{
  "n_layer": 11,
  "d_model": 384,
  "vocab_size": 6116,
  "norm": "layernorm",
  "positions": "learned",
  "attn_scale": 0.177,
  "bias": "all",
  "init": "orth",
  "optimizer": "adamw",
  "lr": 0.000992,
  "warmup_steps": 225,
  "schedule": "cos",
  "seq_len": 1024,
  "train_tokens": 969900000,
  "steps": 7400
}
Each number is 128 + 24 x the weight over the matrix's rms, rounded and kept within 0 to 255. Layers, rows and columns count from 0. Numbers have three digits each.

# q: layer 4 attention query, 384x384, rms 0.0487, rows 138-159,170-191,202-223,233-255, columns 0-63
# k: layer 4 attention key, 96x384, rms 0.0431, rows 41-63, columns 0-63
# v: layer 4 attention value, 96x384, rms 0.0383, rows 32-49, columns 0-63
# o: layer 4 attention output (transposed), 384x384, rms 0.0354, rows 128-145,160-177,192-208,224-240, columns 0-63
q233:140120139145112149143096079128167141144144041115120103095104126132130111107104100121132145086119098131140160144122125087115113112124169138172145134124181106154133123119094175131054129106122094
k41:119132162136161128135112137142152142140134130130138131120098114111143158140150119094118148138111140118115164107122119090134149129158103143126116152117132108156149120121149111160052112110117135
q138:115180143127128168142112098167123154133112123083129159149136135124119142112148136146153129147133114099128146143146153152111124092120165140124101121164150116122116134140141183126098105132146153
q170:150140113141164138126094139113106121068131104125133120118095128140129151113107099137119115132109158119125124146094095166137104160124138116118116123142058156112128169088157129116145117138120161
q202:157117098099139133123119119126124145150105140094133098134147139144167088150141120136101127136111137111141101112121134215117114137134170152096106110126083172113136134079148132076125110146159148
q234:112103124134136121146147105139100150167149162093097125124150125139115090086151132169135103116126086089107120135158100157114081092118167139119099111153121163116127125109103142101101121170171102
k42:135127124136123131088124130113140128115106159080155146135130207140112138068130111138126112121100111120059139124150141187106101119129099085126044092125160091118114197139153076148152128122118127
q139:075122126119149106103123149128107156156127150146133151157167144126098152120143100127132090116096103108120100124113083124134135115096108140148146148108136133165187113130115149140136123109161104
q171:091144135156164117114097130161115106113140139115119142118082134091162138149124128125140131140191159140118135146105138172110116162123095127108132150087148091169153127097112126094139119146157092
q203:088109159125196100138105131101145125118141105131119114120164130125106156136130096123149110128110149110101099108085110125133147145122127131107132170127133158160176115123116095129173111102145130
q235:123132158127125161137116137084126134121131143128129090164128143125139109143117113151119132131127083153131109127137152153169095114130120118130148154139147148154125114129112131139136113097108130
k43:129114156164126119103107130136151140130145141153132129095138108071139138133122136109162139111129107096128128116121118091147134114149104172115171137146132116150157099136139151121117130133100134
q140:136146158139105115103147103095153121109136098150121104139116151139117122133152157147139178125135127092118157155152132113139117117105084128085110123128103089109158127143083128129126171106126130
q172:101139151105177064117107142065165116139078113156128108167216144162117138119183112156156088152085173153149118128101176055164121098126130123168102085166134164106107132102135120151146181103182144
q204:148110146117139076110118141095144147121078098111150110152131129139120159097147129135124146089116130113133122116150119118133133102118093134128116116140112111132091131128111150125121109135164124
q236:110129151114138099101138138107149180109137097101166103159143138107085140097122129146129113130162103119102169138085129113124113093150098135146116132119116145137144157128143138140116160122172070
k44:120137131068136116130099099097118111143147123103164156136133190106138133119108111134150138124103159138107111143160129142114135130109138088102115112118135146147106155099096115128098142131079116
q141:169114157150126111149130124158143130112124117111129127164110135115139125136077097171105126127101104122108109155135113107132113115130114132136147106170100136145109110133129158152150153081159100
q173:133138102126104109122127107152142118157134156093132127116123114110153164137160165101127149125135132119112165119135156172142119139137087134137147158116129095127147132132119133105153124143074089
q205:090151144103106167112105111180113136128117130128110149118121130132156152134111152144138150164134138137128138094119161101159159110142148138152111163146147117125148140156096102139149163160118076
q237:119138130134074138111088148173142088137148103088137168152175136138129147143113114112125124142107104109106124118144173091119126120119156122134132110148124133148153126142187131172138150156159115
k45:100117135151146122102124100158112097151112119127153105118133103098110149157126129081114128142123154094134115160113148081098147146109102153126210150140118117143112108109132081163102160105109125
q142:128122104123127122147162085135114093117107139126127146175100129123140141116086154119139108121123155132154119115073093122163112116090113124170139122121125103130116127104098101117114115123109147
q174:130079091134085127127128102140054129125106085089100186100127148143201156119103160134133145109075148102112105161088106121099146135111134147124168117130182169174100131127141120096076118191074188
q206:118118097176100160136124142146098135114132118125139130120150121114152169134139125126102141115124138116135134137141106128091087132151093137130138122123126118106093121160156151078075167133162158
q238:141134107135125104097121156129137109146120167098134097172120138091164146165116187132111114123155114143135136120121136090140137162150113129136129060154139109123133131087176134108126116112180182
k46:187114124131186106112142079136129112139122157146118115133131147145176135162138165135112117099107151131120100120139105119103174113134115058154106058156085115104045149143142111109173121116107143
q143:106123117102128133106111145149143112074128070127124134142109152142137149151095174130134119143147123118120103135100182130135146124143172125110140120108062200144133152104166174163157148136099130
q175:142115119118115095063129172163102116138174096093120158138179147103146139174087184135135129120132130096115110147140116155111121108135155130100159113095122155155135157114132075183120168132148112
q207:099084110154083155089133146122108145118132109120156158155122151129150152122127106116099130135106127126125143115132147158119136143120120124111151143134107106125134144103179127123134184129178120
q239:149180132099086147143084114170193089123146111140134181174162156086105139141103174115178142170125127120099139118125143083118140128132203136168131153127107129178125128106125163093116091134146144
k47:129093145058153123120130129132129128129100127151110166172108166151160125145141142130163142135128128152139118147122160187116137123137166090126110094119102141161065169117112121131189102134153104
q144:166132134129133136164114087131096169176141104149098133131142125134145107126168092138136163096076099100139136129104110164061098105142086110183112124107126135091133128183073142097123147129119146
q176:168126132099143103176191108096102148168110129111161135124151115119093106114167149143093112172125097109159150130156107144114131184167138093151096121147111121055140143145129118098150147134105150
q208:122121139111146152172100157124070100133139109120105094062144147124108101127095159144121128138126167096153150076152105160092103176137119114149104092124120111104115130137150075114122171153129128
q240:129080135150141156136118145105083152141144097097136120082125124147119124096099109133162091140106076105140138117128129104089135114133113121128105119071155156134182145107119116128133127143137088
k48:095137154109132136139141087077087115139080087130085152124118130128140097121107088155131114134095118135181139125134139160093093120166153086159162124113123134134085179158106147139134121146147153
q145:171138073159133076149150124136119153108099217102130111144147127134117084107101145123120086197163119181102136111143147148183125124155200117124113143175117098089129146150150144136150109135094121
q177:116111112110110121105167099180141126124107157087112152152144128193129103133110098091146117192130102144113093123174120155147114124108162112117106159115137088093143126170147122082173101122083092
q209:153145083120072130176152138117138161102148163120118155120100119170142118122142110133143137169128145151130089124123147112133134118145135120129096097108121135157106129117153140151136082135114120
q241:122135103116093106136135140087095124114159145163098134110153122115163107131096106088159120146115109141124123121140124138137089151131151125168112154102122122117157131173163135147133114132061103
k49:112139131148105169157142142142168117106116117153146103138109053149125133115139114146133119150143107125121141132121138129129158123168124152119175215120135123141211098163186145134178105157141130
q146:124118117144106144172146148075137128136155108121154171143093134143163141135109107132093131100075109098119118127130117174178126114142065127161150149106147151123135119085092148114134099141068074
q178:137140081113087140084127130131139126167187133095135164112165133088124125143127134172123177112183119116095134157198104148125110149100097112079150145094154137120137103132089157093124100155114123
q210:126166118136077152129102133134088120105105113119140159130113129116154132125083140148107136132098135127121154123163136126140124120176130111107129125125139131134146116139134107139106140136095079
q242:141153113138089144088096129089138105098186105096134137122102122097153114180100129070117101139121157128117114103135140146177114124146053148149153123109099119131124113104158160107174049131099104
k50:160141124128106115123148103133117090130119132105197120131124197131150131127169121181098129088137139128040129113122140150137139150136115097126047087132135116099125179121120138094149114114142131
q147:126116134114092135154150189152139120127117084108161121142139127115122102138109159108122151116144185177123126104145166131169140131139136111119136119098125130114119123153101174108139146129080144
q179:125098121129156127176155133098081114137138087114104092071139119113114138124070133172127143153112160152140093134115139067102152142144071101092149124099123158158133146172138083172140154145089159
q211:109139140106142103108116096113114123126108116065130160143136135137137115138106192123127141142152120133116111131160138141096131167112098135151138131141124137114157142161087144188122123134140119
q243:082127122137128073151149164108115097158130103123159100146159135131077121134089114113097117116133094172134125117133127130170160117147124109087137088123154134123104132138158129085136135135129144
k51:101118116125157104126109141092079139129079171127111130107124139124128133107136130125111143116156126146171118108130152217093092141114130096156089121184122092116087142096125138100234122131139183
q148:127109141135217126062098079159111129154131146128083127137099118128143133111138109138147138071124096075109109115112144125111124122122079138126128125151100101196116114161122097150074107161219166
q180:118102150173161131111105104148147158149085116135127121169132126178175174130137177130128152128083106104147117161121147125123092129141118131163127120150152120153119122152095082211129136085178111
q212:116142141131143147145108136096087117147113107121104120123100137163119121149132128118105116142092101090139100133144133131103138149090082132160144115129144103126106123140102067133142133152144147
q244:129130198130192109066110089126118140118152087104112113117127119133143146125137132102115130095114093109154136125158140110110133171130139124148130093168126076189094134162140089171112121142123125
k52:162139134177144124102099127135126115167140091105180125140149123104133152117111139109134168103118126080089138114110134101117096155128127180132102126139115131150115148135115091161034098143122134
q149:127112118100173085130127131115133111132131145125124132105118115112145137192138111146134109124127118122119103131154122103167143116101091119088134099194115102135098126144145091147136117108158186
q181:151135139104193142104144124095150150146142156153082130144156120167139146157173114105137084143121200146154081104122145139159119137128164114150101159100096143157131129140073137117139157091158120
q213:126117149138196098130107157112148142111096120108099113137171118142097128136097121128133107152152167147119150125114158119128131131137185124152108133105089124138148133142130043147147156133128133
q245:129097102132151133147146123128117150130156121128065150139095108134132119176121156110135168174123176121144124123125113097109127087091157129133124110179070095157049127107095093110161131133145139
k53:143126164132147122132086126146126083141125122157089108102147121086114124143118127151148138159100153129214129124124136083130148138148152176151179165116164153131166074150136094114133152107162162
q150:126136122091111142143171123136170120146151131142135133138125134143148122085189126113129102138085127134133145118135096125118118115095146141143118135113122119133175121140146115109161104150103080
q182:119121123141116162145152097090152117113138139131124119110093115134081125080151105140106129124134072135155132130131121127149154103082195116111114119161148124110111135131180201137091120126078161
q214:087107102153125163130138132085148074132129186127153107110134129114113117147113176135121102126189167152132155106127138100173128116127164114078109145119131133116128136158175142125132159110104119
q246:127155146103170132163127131079103097135156123145135111113111122122164136130130145127121111127131166136143143099098115106122139108159105122111145125125127151126140130120163132141140151123173136
k54:116120109128125142180128123150156088123139099125151109096104098114131138158137152091121130148161121139112147156088122076157151168126177175124157153133115132117146101091156139142085096096120151
q151:125141122102107123155105135119150116106152116098132079125075131089124122134117153149149132122109113115144141122123162163094158144124053134116135082147157107140073118115110168125151138123154140
q183:122131085159070085088113149155128105113095135090132150096060139122104147154115149133150127127149075102168152145151154093158111146127088126145168124158173146094059133152113125129106115179099125
q215:114125109131146121081159131131115098176169113130156113097115117129160125169149156152112088092163102149153132139178121146079117123148116140112153106124151136145110142097139123131140108147117118
q247:105091136110128161124124143120106121138154064116172084146131141121108112113131131117117161098117157109128155138144127111143128178142124122075133087143154105145111138128112137105139074141099122
k55:117136099135110115078123173138101130153135094147153136111124127140118146134179116138114130057122111128132158143119147189090146102118091135152146110095107149128120128109115168155156143119130138
q152:160156129116125136188118128087120112133131109131088133131132103135140088118119202145074131138160184185160135150143150087098114118153180143162148159100135152121166125116129111127090104139101127
q184:147078107146122104188128149072080094155115162125099148100103127146137143136143113163100108173116062129157104126127062096171122124110124141163158097137146142119152135116116129090081061123146136
q216:128136077147143085190147152089120090137130135123105140123088119146176130189147165149092105137172144150162119136165109134080113135116101140170153110125137117143112146142100139152115119148129135
q248:152156154103122167190136111113121125110136116141126185101105119146111129132104134142136115198143152167136167099124119116127141124154172108140142181105161139119137131140122115125075151115117130
k56:143147125131111119149136080128145127118118086170137159137134053111146087128117130120128118123128143132127147139111155160119109133131142215146169208119083111126146072119162146087096095133101076
q153:155121092156132082132146096157203139141124129146137184156121138132157089157163139125164101166135168201132093139111121128134147136095181123126113152133088087101135115159146116102170152081095158
q185:136137095123159088146150081127171165115089133143137123137110118166162103125175111136149089172125162152139100076131170097139149145096137136185124130149124095125102130164142093111161125102107124
q217:107092147111158090119151120133141140107120135127090156105155126115116154101132145129186117162122168099101146118099151113145143136116183129155124159129115126149108142140160099145162154132157136
q249:135116084140131104133162126096184131148139102127122124132136103131124131127136119157147139108116126125109118131137139135140136132124162136092122132091119146088113106142174128093108118139090151
k57:143135125142116130165115126162151145115144159097181144119110154103130135116111121119119151148117143157002134138106149119132136117145120141142084168115138162119142157136125127110104114115124138
q154:133118134152139118108096131157085100127111100106150158095163116105127113133149162151132142099166147134155128127131161093159118118178127104151158117118107186104146099145145143133124185128165105
q186:163108137124113134121177150112105127095138095127120141132130123143142180141147155126151096097122143140128144128157133092122130174156114148165123120117135104143158130146133097132116126156145091
q218:154104110139123115090135135102098162132100104109138140134101128178129134121168105139116112103125127154132110133111132129113135145116060139162131129157126142127169137115122117118148142125132129
q250:142101121122106158142102115127092084120090135143140149128123120134144133144148091105127100123147153108144116152103113093115127146117089145128125167119122095129163109169098128120174159120148099
k58:144116191170082122125133150125145120123139085120187098138115140124157149102136138163111132111100122107085091126129115097133133122115093124125105109141112158138140100157141133123096147131159110
q155:098102146146116132122146153097073097085166072114169055072118115121162213113098137178157113072092137108097149126119084101144150125138087153062112045160130150142127128018112158146057145128073180
q187:155088159154156038166136105136108126107165107119137110100144136092155122166110108155141132089135159147116137113133147072125111133135083127145136082146137180188145143102075102149128151119176144
q219:084082131155155054128128116106112160094101111111108128108142131115168139132131104172152101145134136140106073125082108124124163126118098148140129093172146125135168127087102137166163081129102147
q251:116157115141086145105100149123152142115144167151139133115164140169125154125179104190148131110076131124123108116109129113121151132114098141111102085126141121159114134062134137123074141130128209
k59:156117082129115123100105120088111128150125156120132164123101166132116116110144116190137119099146119151113117130130143136075138105093126089142077051132132126102087184122120127136101141128164143
q156:205112119128137112213152167089102136089140136119108116142121123146100090097088178128118159148142113154138089153135143119139124137144149132141129115120102155138162136061112136137163116158154071
q188:154108117114137035145104128115119119124125117122121122146102138143179145150135116195118115143141173165151146161162141065122155128104160148149134113186167171123112144098121148177088115121152117
q220:155112115133152105196134161074110123141142112155132126137153139124179139148130117170123120147155096155151089167140111104110102129142129138152167088128111168131103135088118138118126134144120120
q252:159125169115119155136135154107153122144171123122140128141140133123110147123118109124101152143120146140109134120097112092141110130144099130129143123137080136121149127077105168130175159137131098
k60:121128149093099109155118109069090160103145100141090112112113113155150100133115130144116149105129128197158126116109110118120128124146065136120150110137116103143140135076102110125216126080126092
q157:126134090114125156060128107105157131115206084139152196136096160141140137136126152152115154088131096084108081122111125185121107107123158151129130127081110130109171146110152137125149089114119153
q189:102167171096145162115116164137140182117095069104101199145168132180144152095147124162111115104099170133117067120062117194139132129147125110166114118077123107078163136117114144153167062160147145
q221:128148162127132122092136115142162144081128111111129108127118155143129115095136104108123100146120141168123094182112142136143163125149144122135141128105119104136198152103133138172212119140123118
q253:107082139142125130081140161100121154091139089121122174113143140084137145110090116134159123115100128098107112119122176197122129121127153118124142140094130130127183140131124090147166153130070116
k61:129127128058117119070136076097107116134163111151095179134117167126137123096145111159148143118096122116099104125098136252096112114112111077104077121150127100107140172122100084132203104113131135
q158:084114115151134161138144142107125140123123138135087126115098127097139132153144123111090113101123121136135156123120121146139130128112095133131124165135147103143106101151130159109105116094107159
q190:135109150129195151143068115151145107088078126134138112158099146124116180149097107114116100116114163130132145127106144129182116106110116114124143176096122111136154108176126131088106103126103120
q222:180121125148139149158150114118136099090117114122121103128077120112143126140175094129108144099105120082135172141124130137156140137183103135129139141126158139125130113117112156108120090130104113
q254:116109081164133120142135132129107122136120146114083108103089129119159109189126155121096106108126115148150124122141124153100101123111076125151122135115120131133104134147140164128132132118131151
k62:126134132134113130094120138165149091151141129146084124130120095094165149175162139093123109143143125060131103148138093091139171115147115192122236170130162152139140094155132123103076094139114170
q159:129139082124137154162132174115075137131103088133104123103117100171127141131157139097117126148132110163166135136134153111130129120135164124112148120093126133131118125084132116111118142121112078
q191:132116122108107141157118087148129112141129163134164149138081115122114140126111142116122160108138089138140118125135107107137102114101093132129158117203139098136145133128145143123167137101092104
q223:121121128133093126121129084135128100133148135135133190108112113129105126141110117088091160115119128131148143103131103112133099119118090128071142114154154098112120116090069169162116158113107097
q255:125141090117135108112140121113126115189125127143108120088137115128147115141150146139102168122151175115161135137162120130099101099103108157131127152141154137091157111111111117131110187122058072
k63:147092131166125142120138139142148138154117153102162116132091117125138132124121105101128128104099144113100165146110152099145136114131134176141142126154149124097153128126088143132109151129133111
v32:161158104141132098104093121160102136110121170153132113150120119114111147110137101130112148138150109127134119123137087137157158106139154118134130128137127132130123136130164108157096093113136185
o128:083111116139141129166130098117125141119168118113167136065110123137122140118121139135095121130127051116096079170095122149096134154131097170096163141099156131123141132102104150118153150140157119
o160:108139145145123126146115125100134165177128112078134123114117126125092147101150113146106111102113100135142128137110187142113115127105118142106110144115119125092120146151117121131159150123115120
o192:123113187146147130116139103106123146122116102123137115146132138124123118142154110185125155094131123137146111125122133135122118143171095128147118123168127138110154122156105142120191163140133079
o224:101110139050125134158112114112135110120133073109137103127140105092126153149130177105130129135135173129106116171158109125111124150136153094147147132152131150135161135094122092121150130115136055
v33:136161133127133142138152090158112170109140093098139134130124130111171106102150134106137154166201111165116148142101122133142159133134127133130144160127093141109147116167158134127152144138119119
o129:105121128136158097118178104128133128135160155127125128097111125154155137138153171136124102055121143117116127103103109148137120116110171137129104121140162113135134150101081141079110121150148125
o161:111138158085109142133127127153109126132139127121091089153108108121090111129126105079139105126110166121105155136105121144154133114105144125115137145121138127142131164104135117096108117131136137
o193:125154119114124105088110151127142116114119133111128113161124126130117140207165076148152134137099099102094083132136125165098099149130176143111122078143136093113105166077113180107133153161149122
o225:107140141124127136094091124125108106150113118128098127152152136134120136121141164122114147124091133095128124137134136149106095119122152154109115100127156130165132123078097171156080147118176117
v34:117114126122130158148163131125143097115173173126135131137080135090129131110152144137122109140161169097127170089107125136135157136144132136109145112127147132113136134121100158113135116139114152
o130:138155125138152161115127143162119137114115086119115110133119096185127143181109125091097142124140089136176149121146098087143132124112114140096115135159119137174149106144122117157166131111118087
o162:088116107140123142094149114129081104126130126172111123124116116150156113132125115116158115128100097147143089108133105109121117117107071145128162162124156163160180098155147121147103127126124122
o194:104137138123143110055133108106062104136122122119123134174163134155165137112134109119131130112123067155135107139150128067119116119119174119156133122149138146148111120137179135128139146159165076
o226:151138117109124111160083149159139131142078118125123129149152100166095110146123093169139160159094139141154134128145122061125107124142132125153119130119119093115096119096132158119121155131136102
v35:086121120140144162146107120091120118126166099105104107121113126164132105147119102118106133110183100115102151152142077108137153119172102152101113123129139143144115118116122144143142120128121128
o131:123136130118116147140169136146114168123104093134092164125102152077098130142085143114126131150144137103152128098127140134156129097180156096123125153083117111175111109140144122133135134164133136
o163:124141144128092119098154116156086105158110104145113125146169163134109136126123120137165144130143160120121130101148147138135123122150141137137148144105123121125157120121116102109140089152171122
o195:154164147135081141087108127155135144182098094140108152108145157139125161146179128131124121133104114099128128121157149173122086145106138142137159112119108142119096116117155121113115132140101096
o227:174116122080105162160126136136103119110100138119134171140117171125079111130113147112153126143147157102123122117133160162128117115146135132101081071091123129133098132104093152121174132139181153
v36:112144112109156146138180141125164132096081068120119112132140144175091123149107096101120090161146150165117129088092113104088123094107124129139117126105122112134093142149142173118131126093091122
o132:120148127111133122092118131095082126190134130102122130097117135123157138092179103115108113108168123116145113119131150125086128108122107106113100090137122146125123132112109097153125137115151181
o164:133123116110115096109113140133081101126145124098158171130126125142154100136141103149144116136134107088088100073142100081142126100087146112126154105185129111109183138130092092142131111083129130
o196:101139156111147103089138116124122109184161180156065137122128159094130117081114108122130099093137203132108106101132129086108130082116136151160141116142118145118153150129158091153167087145121125
o228:137131154164123129129138079104130198132130166130141113128112156112105120128121124112120122119138126102107105152141139116121139091099092125076163135122168113130138119127104118140107142111133114
v37:120140138149132132100177151141116123119140112123130113161158121146132111107117099157135124129131123122134119083151124132158131123147113128091120100131162133126122122167153136159113120108153096
o133:137135114096134147170117157157143149134095172128101179119126141110071146112107142120108129164130175118138127157138138115118101160118099116142149132130130123127139101142148166153117099111135134
o165:138136142114125109153132145139125150120097137081133114108134126111119134144113127178130125158160125138129122118139163124107120111124154126128116124157110118124139146105104115137173146101160135
o197:110101131111129118160111125138118144155097093101136135074115128121155123125145147114138109124120147099112127142149158162120114092138060140105142128091109148119124095115092104131095128112090164
o229:081088145129153142140140106102107136124144118123139098102108144144128114159140149086140133102143084136117106161147132160125133161137122141122188155158126115165083138118149099158169119135156122
v38:113096171116136120093158108127142123186113157159097131099160153106102134126148090134120081104130149130141106193095129127103149138124147115100145126127143111140137136128160070126129143131114100
o134:102148134139123125083137132172100137146072125148105124135137131094124139118144116155119070129112159112142134110177130125138105171099112136123160096138110149118126132143122136095133135116135139
o166:119116122134110116132136107129092126128139133128138112132115128131085099177148140064137140166094087166169123155150138071096130140143157150094207161144144104153139120110165109128118131154146154
o198:108125097106127122120141144121122112122140113086138094131091088119153126111117178129117118103132140128141145124141127091105143115079086131171117086138091158158117102093075134128101097129104147
o230:089090093147165081107114141129118144121125096151147137098099106138147112139114141129109092124153118164129137109112187151129149161154107150116140128143118106117118158110105117115150135140159160
v39:082128116123128082079139125121135135150095109110151143111142117152121119148135156142138105158157110129118122076111142164148119153117115118145129117154154147115132131121121111114135071122111145
o135:188115110120135126164097139082137099108124167095135137156145148102148106137169150161119148100124122119114181163144134062131157118112079119152122134128145117127133100115136170158129166135160146
o167:143159139130143134158109128147135128092132132119137144156127115097138126139149104122131148140159109103115129121139116079119142135138145138125130152110097101129108103124108131147147168127133141
o199:137123129114148139160111132163129111107136148159129090145105125072137124110085147108099145093109143102143124162141113069140126120116112125147120122100121134130103133194128155145098112097090148
o231:165128161124108120193135160139121170115070103133090123156143145142071086119153128133091127139088131146154131140146110102090133093125081126159123220107101123133155114104117126120163185126194124
v40:130120136108150148135127164156144113127146164128152132126063128122105154119177104143133154125133139134121161096151117110146134141145118123121131132141114132100138124126122126083111121123118148
o136:090132104126148158182132135156142152092129127131116099129108139122081121149108166125111146146142126129133116120138126117116136151145145121130151157113115119164118125146108143143138129087151091
o168:100132097122148128116138104114095122106137105124130138112127122127158130138102151117140111141120107110133084132124117123103130104115130116136161161110153137142156123125123121154114115133170114
o200:153128119164122110072136114134035102132125101111148125164172130143137116140105146145139131152168095122145104157140128101099107135147169132154091131140140125128114111118148129110134140127208131
o232:144106135094110134138110093166121114134160120142148110121158102094130138158105163105162148180152151106147101152141132111124144173157151122143124090126097125178091149087147109100157099117141166
v41:118114107135138116127160133115132161116159099120119114114100129165125110143110115122118117100136157157132081156109130127111129171127092123129123126125126123131104114057145141119157097085079120
o137:185145133113112150167120104132113121150076110135132169103160123119118096087137122142115123147109105078116138135143098119117125110132161137119087152114144111107118129072164128142095100140172140
o169:181104111148121136169109112142111061163120180162115144133132146109141085156157138115163173127146120104112146125135089079154120122186191132101158128142131107133146141128155132129124127153138126
o201:134162167089134131148106148168153108143133119118138099151111147085130143077157136175130105087122201116149138113128132112137139103161122123155154113102100137162093103128127133131081118151115117
o233:114095137150127155158100115142109112094102116119131127098125141153091104125138126127115132105121075118168144116129151114124110126124135142092098138068136106130139095081128192143065177173217148
v42:144115112153096117121129128144128119130144139145089164134124134128147105127129152104131125146136172159121143097120127126132200137119116128168142126109100135132148114148131146099134130166142129
o138:091135126147140151126145101166089157129127151122116111161159086142081121098137108130132139111154107086113111136140120134131109114103176106124120123168105115153151101146116135158098126097138145
o170:076112108114135126128126154117125116125138136135081150138158126142160124110132132158143140124119083118108151140125135093127121118111134127123132127119112110104154136149118118143124124155155103
o202:148160117117142140111140125112117127130144134151147118145144139152119110086098125140126137145134121122140142139154105103126139124168160130105122139155121102140129138119139132138130138151121077
o234:067119112104158118145123077130141139151160150172119070099150107129173132122125111110150155140096090124137134118147119127091124190145169108082122032177157125148123131110164129178092123140097130
v43:143123131151092128109174103152143110103135099132132127119110114062150065159113149130157106138091128128104159131120121135128208119140143105124096134072117143141115127125133098157110110111153072
o139:142123114136095136130154123130120150154152147103114136125114140150139086114097095170166200107119208084125137153124112152123129150143164085175129098163088113088121156136142136100180150085084140
o171:114106113135183135144132131132170123142121103120113102117132112134114102140133123140117148120119107111104132157103123131108125136127176113138135139134127066091136110142123120140107148125082118
o203:127134095126119129151137152117148164157141165106146167119165124141054132100125094116131117132150166125115153118123117122150132124148102131119156142185123104083095121143107093146156143150106163
o235:099115162103181102092127132133132104149159120092161082155161118146180147111096116107122118095132153157107144115160120075143127151142114143123149085193166144134058152118135078177163105144133131
v44:113095092130130123138132142129101146116143136145129127149140122155121151136134146135164112121138123148160140131181149147143107113143108130111158134138127223139135127166144158112143153137132143
o140:201133153164118125104129147127155124100115134155124095139127110124150141115136133138126145104152132123108144106109122090126154155126108121135113103108120106121103127140123121142123113142114105
o172:161135089150124141117148156141150148134119161123109141130104119125130143134121148131105119155136133138140128131109104124106118142123141123155114143111105111149099115134103135106131144126156119
o204:135121112097147120127134112145167118108132120149146111125105105135105125093089170120132158110124125117119116140099113077168152119111136128146121127115128068152120131146059140150108096095101103
o236:161117171146155125085077120156129147146100096106091120150124124166078114117180132127109148133071086138182138147120152110085108126130140142148093195107110095148109135099115130144099150111178121
v45:095094149116161124103106137135124144081142123098128151120122114150112140133105161121107148130117105141111164183096127128142117131085120112135138149096136165120147134132124126134121110128130150
o141:122143131141114117133138166163109114162106168148103144129158132113127136129159116135117123142086119119122122130098109110146067149126164144171135151155105101142114113119146131137105168181141127
o173:171125159147110128145139149136091133143140149139124095148113119139110147156151123127134159140136115128144131127133159134169132130155122127135117098105127122145103134104140154119087135161157116
o205:155157133112068157146101175156127141154154106122121137098096125125114151175136108175164130107114191060118113100161141143115114139127098147119133071121117133160085108113088139112091115137072108
o237:137111121135147121112129151133123128107119116150107103110139139148106118117104145084142129097139140104105124104133147090101146134125121153138122079142149108155101151137138139181137109149131125
v46:094119144140138145118115063114115082102151170129121145131118128099129151104142126133148125102121174136148131139119155128158101145104155137075118127093081138135125149097142148136170163110149128
o142:129141135087122153115089113141154129120140118124161131121133138101145140139102109118104139132129125108113125097103134141126134145155071104134132110102142122129134174136151124138140120162112117
o174:137147160097144180202119130115155131114124071113163090132081114096107157133096102127143158143076148097140122087129111128147130126124131131132134132124103082156128156107092153111116133135132112
o206:116142127109153120150112134174171134141102093119144112115126147103127124117135107139114139117097146093082115112094162183159125145141044093160106075092133135143085140139078142099128136102120145
o238:155151140125145102117140158153141145128083116106089122157108123148081100160138139087130126128093072144147114129128115170110127146125146117141115153131134138158142135130157123108178117174134119
v47:136130155138130108119147106125164130099090120123129110151091158119133114127127120102130126129136086128119129105125142131121120186135128126153134130138135089135138125105104133160160131106141105
o143:187106138141128099194123125113128149107139115138150115141072117138128144146091178158115143154123137156145119135141129159133131170123190122122132132145136123124156137121078143073133112096164120
o175:140118134107136103092103125147129143146129134108124115123139134128185146136130155144133108121173161151108116154123158149105111108107117104132108104164114135121116123106123145133164117113146120
o207:159131113113108136112104167101072116154157122118143158144154112115135138155114135144175084154130118121130103131180147105100137119120176130127166163120137167122130132118148143108088115118167131
o239:074126100171107151129160120127093105135138130169127107113152147097180134121130065145109121121098136153136123122124139160149139123157127117136123142116144115102100109143111118091114115123137195
v48:152114186136094132077084125121122125118140115130149112157154131090150140121085151136137111119117165115131180192105116126144152143173141129156122128151137130114139132159162161121127128068076088
o144:137140127140133122144096099134047128091165108128114138126109120138116154133077137100090120144148123166183124122115146109119106098121154145112134114121128129152127149125121081118147096100158134
o176:101109162135071149130097129124119151127159098084126074149103134088128186078098137189091126149076106127138142116142168131107119096115101136081115115112115141136106160108117149087190152142154178
o208:113130132142119111167118094118101141132107137115117123126152116198122103096151133100131125188132038142133132135147127114120110100092098138096179199130153123150153106080111117157096187144165084
o240:137144112142129144140128116113097124113127131130115126106123124156160112099130092145141123109142142109114117121119153109122128123105138151111133127136150127143156130099133105182135133141136141
v49:114162128109123188127141112118138105129163153135135097131170136170170116124154136107145136167142123109129146131133132129152114140157106108110139105149132120131121127121088135115102118101113127
o145:149127098143137128113124201141137156111115111088073163141090150116113117183162097160124151110107144106103135115100141108104140145152086139163148107092081145130099107179143141143166158105132106
o177:159129105164121140111150149102108110133120120118116134143135146148153110110162110160132135091116139137135140104128115115113089158131110140147135157118100137109110121154141143109153145147131119